{"hidden_size": 256, "num_attention_heads": 8, "head_dim": 32, "norm_place": "pre", "rope_theta": 1000000.0, "rope_fraction": 0.5, "bias": "none", "init_std_qkv": 0.0312, "learning_rate": 0.00284, "beta1": 0.9, "weight_decay": 0.18, "max_grad_norm": 1.0, "schedule": "cos", "max_seq_len": 256}
Each number is 128 + 24 x the weight over the matrix's rms, rounded and kept within 0 to 255. Layers, rows and columns count from 0. Numbers have three digits each.

# up: layer 5 MLP up, 640x256, rms 0.0668, rows 570-639, columns 32-63
# down: layer 5 MLP down (transposed), 640x256, rms 0.0648, rows 570-639, columns 32-63
# gate: layer 5 MLP gate, 640x256, rms 0.0693, rows 571-639, columns 32-63
up570:152140104119125110067110135104114114133081132128149164121144142171099133180142143108097144176118
down570:151132150165149144076103125124121169128097096133134145127145153168102146149139137107100129184136
gate571:111102137136156123150143167096140098154138158138127131102099106117152147140126165145164088088110
up571:151124154132163152156142137139144101107087125154163122117132153146123115155158108137094145160150
down571:158137139114154144116138135145132118129099126149166123107132145150123089163159104145123108174140
gate572:154120138142107113162161150118133092101101109083137106124126122106094079100137121147113111115097
up572:107134137094154081088130143131105122162159134129116122117118122142132140137133137116161131122135
down572:153154154121134095115115158152112080144103089120137126142123141123118127122151141119129099108110
gate573:134120136103113131130112118136153144123112127129121105120150130131139142162118133142121101135130
up573:109106126113111124132147125108148126090141112130139121128121113113122117138136130133089114113124
down573:139145146105107116133132135112142122124133110130121131122138141127129135120147133106104139144119
gate574:148168138131114103159136120115152141153118113112125162147152103145116114126124119123076119100133
up574:098095107110125151118176104108131140115102143134127120140115172112135122126107162137169102128125
down574:095094138130135145125135116109133099075109151138129145135132176121146136134117130104169137145140
gate575:099085177110130115103142139105135129124135126089140083125109155169114151075079132138112112076111
up575:157103073131103180085145157114123096137109185135097156133177124094130137117153130178121165178130
down575:110082163131156119083153100117112147148123115129166083149120154139126120074071162138111143086114
gate576:134084108163104147076080122111161118108159163127081100125153136119142113149130124148170113103166
up576:114143140093182121135125102118147117128124108160128107080125113091117132187119156143094134126130
down576:114112116127160130127138116116139134109140111174090147066141143094127128160106132142102141119149
gate577:147120105121149123138134121118127122122131118112138132109136127140113126110123143140130153135128
up577:145100169088116127111102136121145117106140109129127106136127106105145116140124134130122120109114
down577:126154147120119145121114130124138138131132134108132118123120148108105111115133124131143132119127
gate578:145180104161131101130141134154093123165116146154139152129101101103126105117175150148178110092132
up578:156121124142158111103129128102126116167126123142136137103108130144127123108159122153098130116118
down578:142156098134154118084112108118130107131153097149138156130147146139155146140164117174125126145091
gate579:151138147148120141125134109125138111128118103148127144169121115145150118155142115154092147120122
up579:134137090130162124113141140132149110118103131121117134099106158124111144125140163125141148140117
down579:168134118129142121129131127143123123137145121130104113129156138124137124160129125114146110131122
gate580:144154129118158086108106130123161122148116134129124105114135112126121137121149146156128137140138
up580:140160078173168110141122127139122156145160111123130155114133145136128146108130164138133125131106
down580:127150098135151124150125141117121131136153131146135147128141131138116125127120173119130112106097
gate581:155160114120118133154193131128111141125141063105119125166146162081181109111104110115114170128116
up581:106129093104142104084121155164131151156108178129175150101112120110187131112186125114148154115098
down581:120107188123078134183113108113117144125084121098076129120121126161091115143124165139172106118163
gate582:160101195152126119128112121158100119131154125128121108164145057149107140120163153171106083095143
up582:086072187141101154096084109168102158159145158124153154144155110159131151133108153122114077133146
down582:088142104112112149132122127135139175099127112085136172105134178161131131138107098062121143166146
gate583:110110161138126149138084144121108122148119134119133155145127129093091147131116133130131116120134
up583:114156105137151129111119091132102142142091106105175148160106093141143132120105139114130108117113
down583:142149105146141127122129113127131129136107103100155151135130139132143108119108128109149158138156
gate584:124135144135106123107109114117139122132144079118134149157124082135120144126157125142142194165107
up584:140124142112110140100093134117135097162152131131139096115135130092106096156127124148118088132127
down584:138162140131111139082089091116142088135140095135166128142140093122112086127128109137136162140109
gate585:124142121139122153096118159135118077149113104129148122156108082099129131126098135159145128096112
up585:134114129108182160128142143134112119151124118158154100130149068124136133150110130106205109127154
down585:119113138138134140143127131122116169131169121123124111159110104145086076116103147080153116083123
gate586:136127187143089113116064172127131109150134166142127073091119137148150175136130111103119086150160
up586:079065168131147150141150139109137139129133159151125139134146107124140151114147137123166144093120
down586:101120190142096157160112121100135125130123177121118110128147142180120116133113150119112078115146
gate587:116123074143160099142127117106125106107065161083110139134152142097105195159140082132146137093146
up587:136113168110131145133115164105106119145159123160127126117139084170120101125101164166119123111108
down587:110123102144163104141123131102120091154060144114112119104150136149107153157144141130141138114119
gate588:142078116127111114125173117115147097117062194122092172108119134117102125120175164145164106109120
up588:088123146139137119112165134116111148125139176106102148086109149148075144118106127125159163129125
down588:099144137108144127114187127093118142091137163119116107091124150145097150128109096120128136130154
gate589:101089125111136085144126120107131114136122161115121161088140133118089178164185169160154139103146
up589:105067137129122072184166112103142143154134172143069193093102144184122138080124149107174131127165
down589:110146137139116095173156135085142209171136091182106190135111168177159120091098126051179124122189
gate590:116135088129125115145153113115117088131107166143081138126165114103115148144146158154122162135126
up590:124098090097164097102176115135049148107133177078123094124056112147142130041092171138164113067124
down590:124086101087148114125177106145042165122129169085149088133058103143169116034089189156167099060127
gate591:157124137116156127110125138144096045122116142146114084156175104161128127131099123145115119072065
up591:133120151133154135148130115088161146134107122120126113103100113084121126131193135149146116155185
down591:159133157121159123109119158136110038139103154138106095129158105122120116113107129133156100078088
gate592:141148100085131111112136134131087087116116126130067174138115110113129142119164138179124167153128
up592:144124139126121101212109127147089144088076135107114138198153224118177154101110109121091121100147
down592:144120173133151096210120122124119116111108170154097087167177168131146119133079120141176113141135
gate593:150152141140168097124121162123148115152141107140101100117122108149149146109179128129102128090119
up593:115132138133099127145132147114138118123132155089103144142136142141126136162097143140159133103096
down593:098155154174121112146120144112137122139125127091092151156137138137150173172118148156135093064116
gate594:122141139112135109161123146104156117156147123135121142137129137137105145125134101110123123146123
up594:145157141149098127103089145125107140118135133142102128140170141103153131145149108139107102143156
down594:123110127125138134132135170120142137178128124134091116114106129094116123128137143133126106148144
gate595:152108104075126140115131130102117115136141154132116132130150101120126149109154125147149137120132
up595:100171048173110128117137110146129120110128104120142148125089148113090129132167154136149183140143
down595:094150071172106129106151124155177117100094099095114134113076155142079140132188161155134189143152
gate596:126128156130134178145137129149099161178195144223168137132116063169115043152073149105059109137071
up596:132135097104144103115143122141124141126111101113101147115121170117153168081173091101174156125162
down596:126108159144123157128126125128146116140157181157132121137108095138131093149078155143094115123136
gate597:170125126126146117138102143119136127144114130115129118147110115093145125120124158173119142119144
up597:115188154146169113148127142134114124155117116153125164140135117124140126138151118126106101089111
down597:110194139115146117142150130121106104134131115142129126150140133126126140152139129117114097113109
gate598:131137102093125080113146129107100092125158147119105138155109069137147085125173124182147155130116
up598:153119117168120120114109163124140137155132144135143106116137150132133178174098151132107104139146
down598:141102135134136123112120166117149116170146165141145123133129123134142144157097146123105128136145
gate599:151106117100106113114132143082118081134143128117101123094145129113136143122142124193151124124147
up599:137091141147095138115138129152145130112134146065144119147068167131108151041120196120131160098125
down599:146089117153113146116133124152156153118150169079158100162077170130103153045115195124134163090094
gate600:128152094104129173130191104135098112102116170131070146105120118097103142093146179166117122163135
up600:142173129146128152136184138113142150104160120094135106150124142103110140122136087139132107101135
down600:152092124153116098138098121087134108091121117114162126166119130083153136123120129112160117110151
gate601:141122117127136098110091117135100105107129125119096074089131147091104121117142105151108114132136
up601:114141135114129109100152149127144127129147108116119153159120112161146142153138113135138124114106
down601:154121111149111097093126140155139118102129117129114111134112127134131144151147113152126128112134
gate602:161120100152122087137073113133117090126097107116164138075092121114141167148154113108105074151129
up602:128138112114120122154087151125120107104101113116145163113077097114167150151170159116130079138108
down602:136120128151140110132127129164132135108110109137121159113128130116147132105118118109133129133111
gate603:113124093117133124083111151102113139127116139143111133116113141109122153126110103124134124132122
up603:143108141096139125143129104143104114115121123141120136133115147113131135148110129139124147156118
down603:145111121112141117133151113143139106136108093111147126134129107104120137133143116115128139141119
gate604:101117141148101110086164126105119116157115160121117126161137117125150125147135117123136122134133
up604:165158132105118117145113117130146113081133112144113118089133126127122129135136131157121095121112
down604:113134125135124098117148145098124137137086105117147137125127099107132138132163095124129120143157
gate605:098136115114148121101117129129121083110187113156109124134136117122078093141137131116141130082096
up605:128111153121122151161155107139125128142112145092123104099123146098112132149141114181163113162158
down605:112123120102136107125126139140132070106181109146082112106119134120079090097145143106156131100134
gate606:127111178110081152197085095075114146121111088091141118123139147117100134141127152139132075092093
up606:160143130127133170091088169128156093139159126147125141173110172133125122136119123122087140105145
down606:156136163122095157122104142140127098156148142170115131163120187148074134105140152101120131148143
gate607:103177096149122124121137163127107144157195088158178178146125099089136152168120092125146100094133
up607:127162082121114133105169168154120168113151098160179150161129103074139133122075079122158137109118
down607:140107151076118126114126138154142134077086152099097110125138154156128103098107132130108150171148
gate608:182155157164114109128121108125103131124087127127085124130117160181149117155136111154118145132119
up608:139173114103114126129108159110126116117144126160086153090147126147094175153140079109117157151131
down608:087136129113125128134147138100109101106135132093076113104123129102076148091104136068118139128163
gate609:117113157135118097119100123102131106112083151140138118063096106154117101140114105119106126118148
up609:130128122148123127113106111176156144148092100127157103137100135116112109078135109125106137108157
down609:158085135148106127137095144141126145152112149136182116150143157139129119104133121140104152095120
gate610:147097163150137099133101155169130100149116155107123082081116108112157141122127107127119092163155
up610:086124187108123135163110127151171130110145122121162117105117117093169125129073126110114128145078
down610:110151099121134162140151122120122168118109090157118153142115148164103110108118161132146140084115
gate611:068159127128108087143145154124121147161130093150146165141117143125116132129112125115144124112115
up611:116083132115147104135124138140132130124114150130106121100084118138146106117187102148100137097139
down611:143103107152093149123143143099149135145116161101090095108135107130163130133142141139079121118109
gate612:143101128119166162130148125132143133135127140150112132130124118154129139121134142131124082128124
up612:150114113084133111153116128109123115147130127123138103121119126086154099134138090144121151105115
down612:134103106100158140131107118100121108134149125127137091137115125115126124144122121140101114121148
gate613:149121123136089173177165126106131071124103160114090136145142120088122143134119168145155152160151
up613:141158091083103141147149150157172115147168147104112139136196141099131154133113125113156142155134
down613:153101097109133110129141106165124145143175134088100127165171155141125163113128132112111107135096
gate614:117141134109133138162117118107125109124114177126100121098177117089090154155155128156138112148107
up614:167139139172064153100100131164170094148172112133125142180120098174139089055090144134146190142141
down614:156113121192082165105085152170173085138188118127125156180121083189123096056062138142129164111147
gate615:123100148147094141144132154097134110156123112158101132112131079144115176117126169172098090090110
up615:128151132104119058103064165108136129098154104101111139128118115160113130113155090094164150098092
down615:127129164142118100161087180105144097090178128121112108137123103163135151094143119096135142069148
gate616:124176163114150095167151106140117114130111155149100160107116120115109118094140129151139093097129
up616:140140142126110132134112110122113154127155126090139084146174091119158122103112130161105129105098
down616:138101142144136128128101102143098165120139124099145096143157129127144127128116130160115143091116
gate617:156131125153111175128134142081131120114098138098118134110131142128098141137120142155132162124117
up617:136139171123100169146126124128133134165098082146150090102121122136134108175142102115089121122148
down617:121139148130108123140120131145113125163116101158150105103127123131150099168146087104104125130172
gate618:154154124128131087145144143146152101150133136145124138113130156083111139156159119108124154127133
up618:138155131145101129153101096127148103128092140124073183103150141124142144131170108153150161141130
down618:169161136109150093131158168143155096135155138148118100126119130096115134159129119104122142156137
gate619:138110137120128099142120141113087088142115130125134138102147115123111153121147138158198104116109
up619:205081107077073181169196124129133128106118133129100084110094131168170140086108158143131119154114
down619:213111130077070201161207137118133156133127106128089078136087140162167120117090150152116112130117
gate620:128120142091139115144134142120155109119116147116104106121137123135135115141105137128108120115126
up620:107139130099126116150156126105131129139123124130109122101123122142117105148124124131142153123124
down620:128165119133129108130136120128137124133110129146127119144131146100112124118159135148152161136132
gate621:132114120098189131128086108100138135126120098133108112101184118101108140152127119133158104138107
up621:117145098138118134127110133095135145164170132109139091142125121121099126110129121114105109111134
down621:121134094152103155126157141139133123151160146097144115134075121121147119109132158136106136121131
gate622:113142113116088140116111133119137117136165097104159132108144087076085164135147138147126140111137
up622:090122161182145134124158117091118091146137148149101137127116126128156152167157139149116090113130
down622:123170107115106132119123110116111122150165106111129144141154091070086173141160165145121141093110
gate623:115108133152150112142149136120129188182105179140099158129097117180102169091149122120125155099147
up623:172154064123137160126140133165138139121160125123143150095167133082168101116110135088079129115125
down623:161163126138095120134123121123125056106134087086170082120125129109165091147117144132114102146059
gate624:126096131129121101098109148121128088124117158135138179187100169123112085118137135129153181103095
up624:120116142105113133104106124143129145114133144183168153157098168171175046117118092079137169082107
down624:139177147139112151157116116138131168130117100111138089078164102136154150147090087118112113137145
gate625:145132130153104131142138141125086124138082131124139158181136092132140147170147139130115117176135
up625:123123122092125171096179136133117140102104136152161110111144130100131127121098142095165114129131
down625:116106110070142153126155107153141142069118154138168113099125109123146125122105141097132115133162
gate626:153167142148123111131120123138183095093121112129123130124172081088095156148089167161121153093104
up626:088117132150113132132129100152142133118122102152123144159118126125119089119135138109136174139040
down626:073116078117159118114135120104164137105192140148095171104130138116110094114195095143097162171097
gate627:155143122121136134129083140124130107146129123093123139137132125083116140122113151138155137152110
up627:131113119112125136153142155134134138104151141143120122102151118128127150135099163134074161104105
down627:124130110142128137147142145151131119122151134153130121103141129150124135123091116138098145122098
gate628:115148102116120095134129131102132106148145140114104159144151081108079151159193183195161142097136
up628:124142120110105068146102121129137140126106162105089119096131189123154124086084166154142101164128
down628:111144132108104078137091119123135132136117153108087132069122166115143126082057155145162103165101
gate629:143097167096130134134122132124132119160122113135111131122153125111166143137127140122115121144124
up629:133136113132128117140140125128112115156136162115097144125127113128125137111168125134123120128137
down629:144118147123141152149107132133126116127136135132096155132144126132137131114133135098106122149134
gate630:190146112136161107108106174083178105164182127136106150157152109115143131161169098165145118092099
up630:127150086142127141132141109144122158154146117113097156154136105134144088122150110125131111088113
down630:123140118109103146144146103163125152078064105078117127131091137158145092089098115130137079114112
gate631:145139132185114145113127157125123122134106128131112096119141069127114150110113121157110126076134
up631:123123133122138091116154164092113117119135130113133117130117122179129160146162114128154100094112
down631:122135141132142120105148161079117118123135112117138106138131108175140156142176129128136121084115
gate632:160138162152129112130126140133132111112085120092102108111135112124126131127153112134108142113153
up632:117113107112151080125118133113113145132145141111127089108126073099125171157150136137118125099133
down632:104152103140144100140119113127088124136131129090119127107126125134101150128108138140127146106137
gate633:110119125120085158121062140081121063140111148115136114086139109131102121147144177162129088117106
up633:109186135167175122163081108118110138142131076157163125076129137170122148091104143133115098132145
down633:090197133160188107150102103132126165135118056155155157094124172182112135106098113152105142116139
gate634:152142155107116111146151117107129139119056148123115127130135131139111119132133155177119121110145
up634:137137142134109112128098149124158130138136125115128102135141076132111103134132110141124167117120
down634:156135143152122121147116166133152147152101139134129115153116097134098097134146124137131150098142
gate635:119145161160098134154110110145052143133130097135098124147114145112072097116124160150183115088095
up635:125154107132129155136135099170081149143140148148108159145114088100108094124140134117137121143155
down635:141132112119123120113154156132159128126120140139145158112151109120173143124133075080085150181140
gate636:154148119169123144110103168146111140120137134166132135150102102134176144133145089120115110112120
up636:146116093109131104130135097145133086084135110097130114129154133085188125095095124136121154091121
down636:116126157146148152169101152111119166151115134135136143127096110193070128156156106115143117152142
gate637:159115140126135076119165155132106125139097128155137147141084138138131116112131125153158155125133
up637:151148133124109119144134118118147131137107135130137096091123144124157085099132165130139101136131
down637:127135113110101123125126125122110164119099138122145092102114140079169098101132156107120108153105
gate638:105109103147144093148146134139130101128080129179142098067117131125134157147176082122112169150181
up638:124150092125189151089133201122095099124117144108121088128116123100154166118175087157167117129144
down638:145107122140112148173112102145167111126093111147139123095138167125130167150126065153140168126215
gate639:112138146147117131151157130116131118156142140113170167137150125146143144137104137145136105104115
up639:119119173139097137133114128120122148130125106124119128092140094132137119121117127132114104101115
down639:123117124127114113141132129113134140133138132093158148140159121123131113151127122145126135102124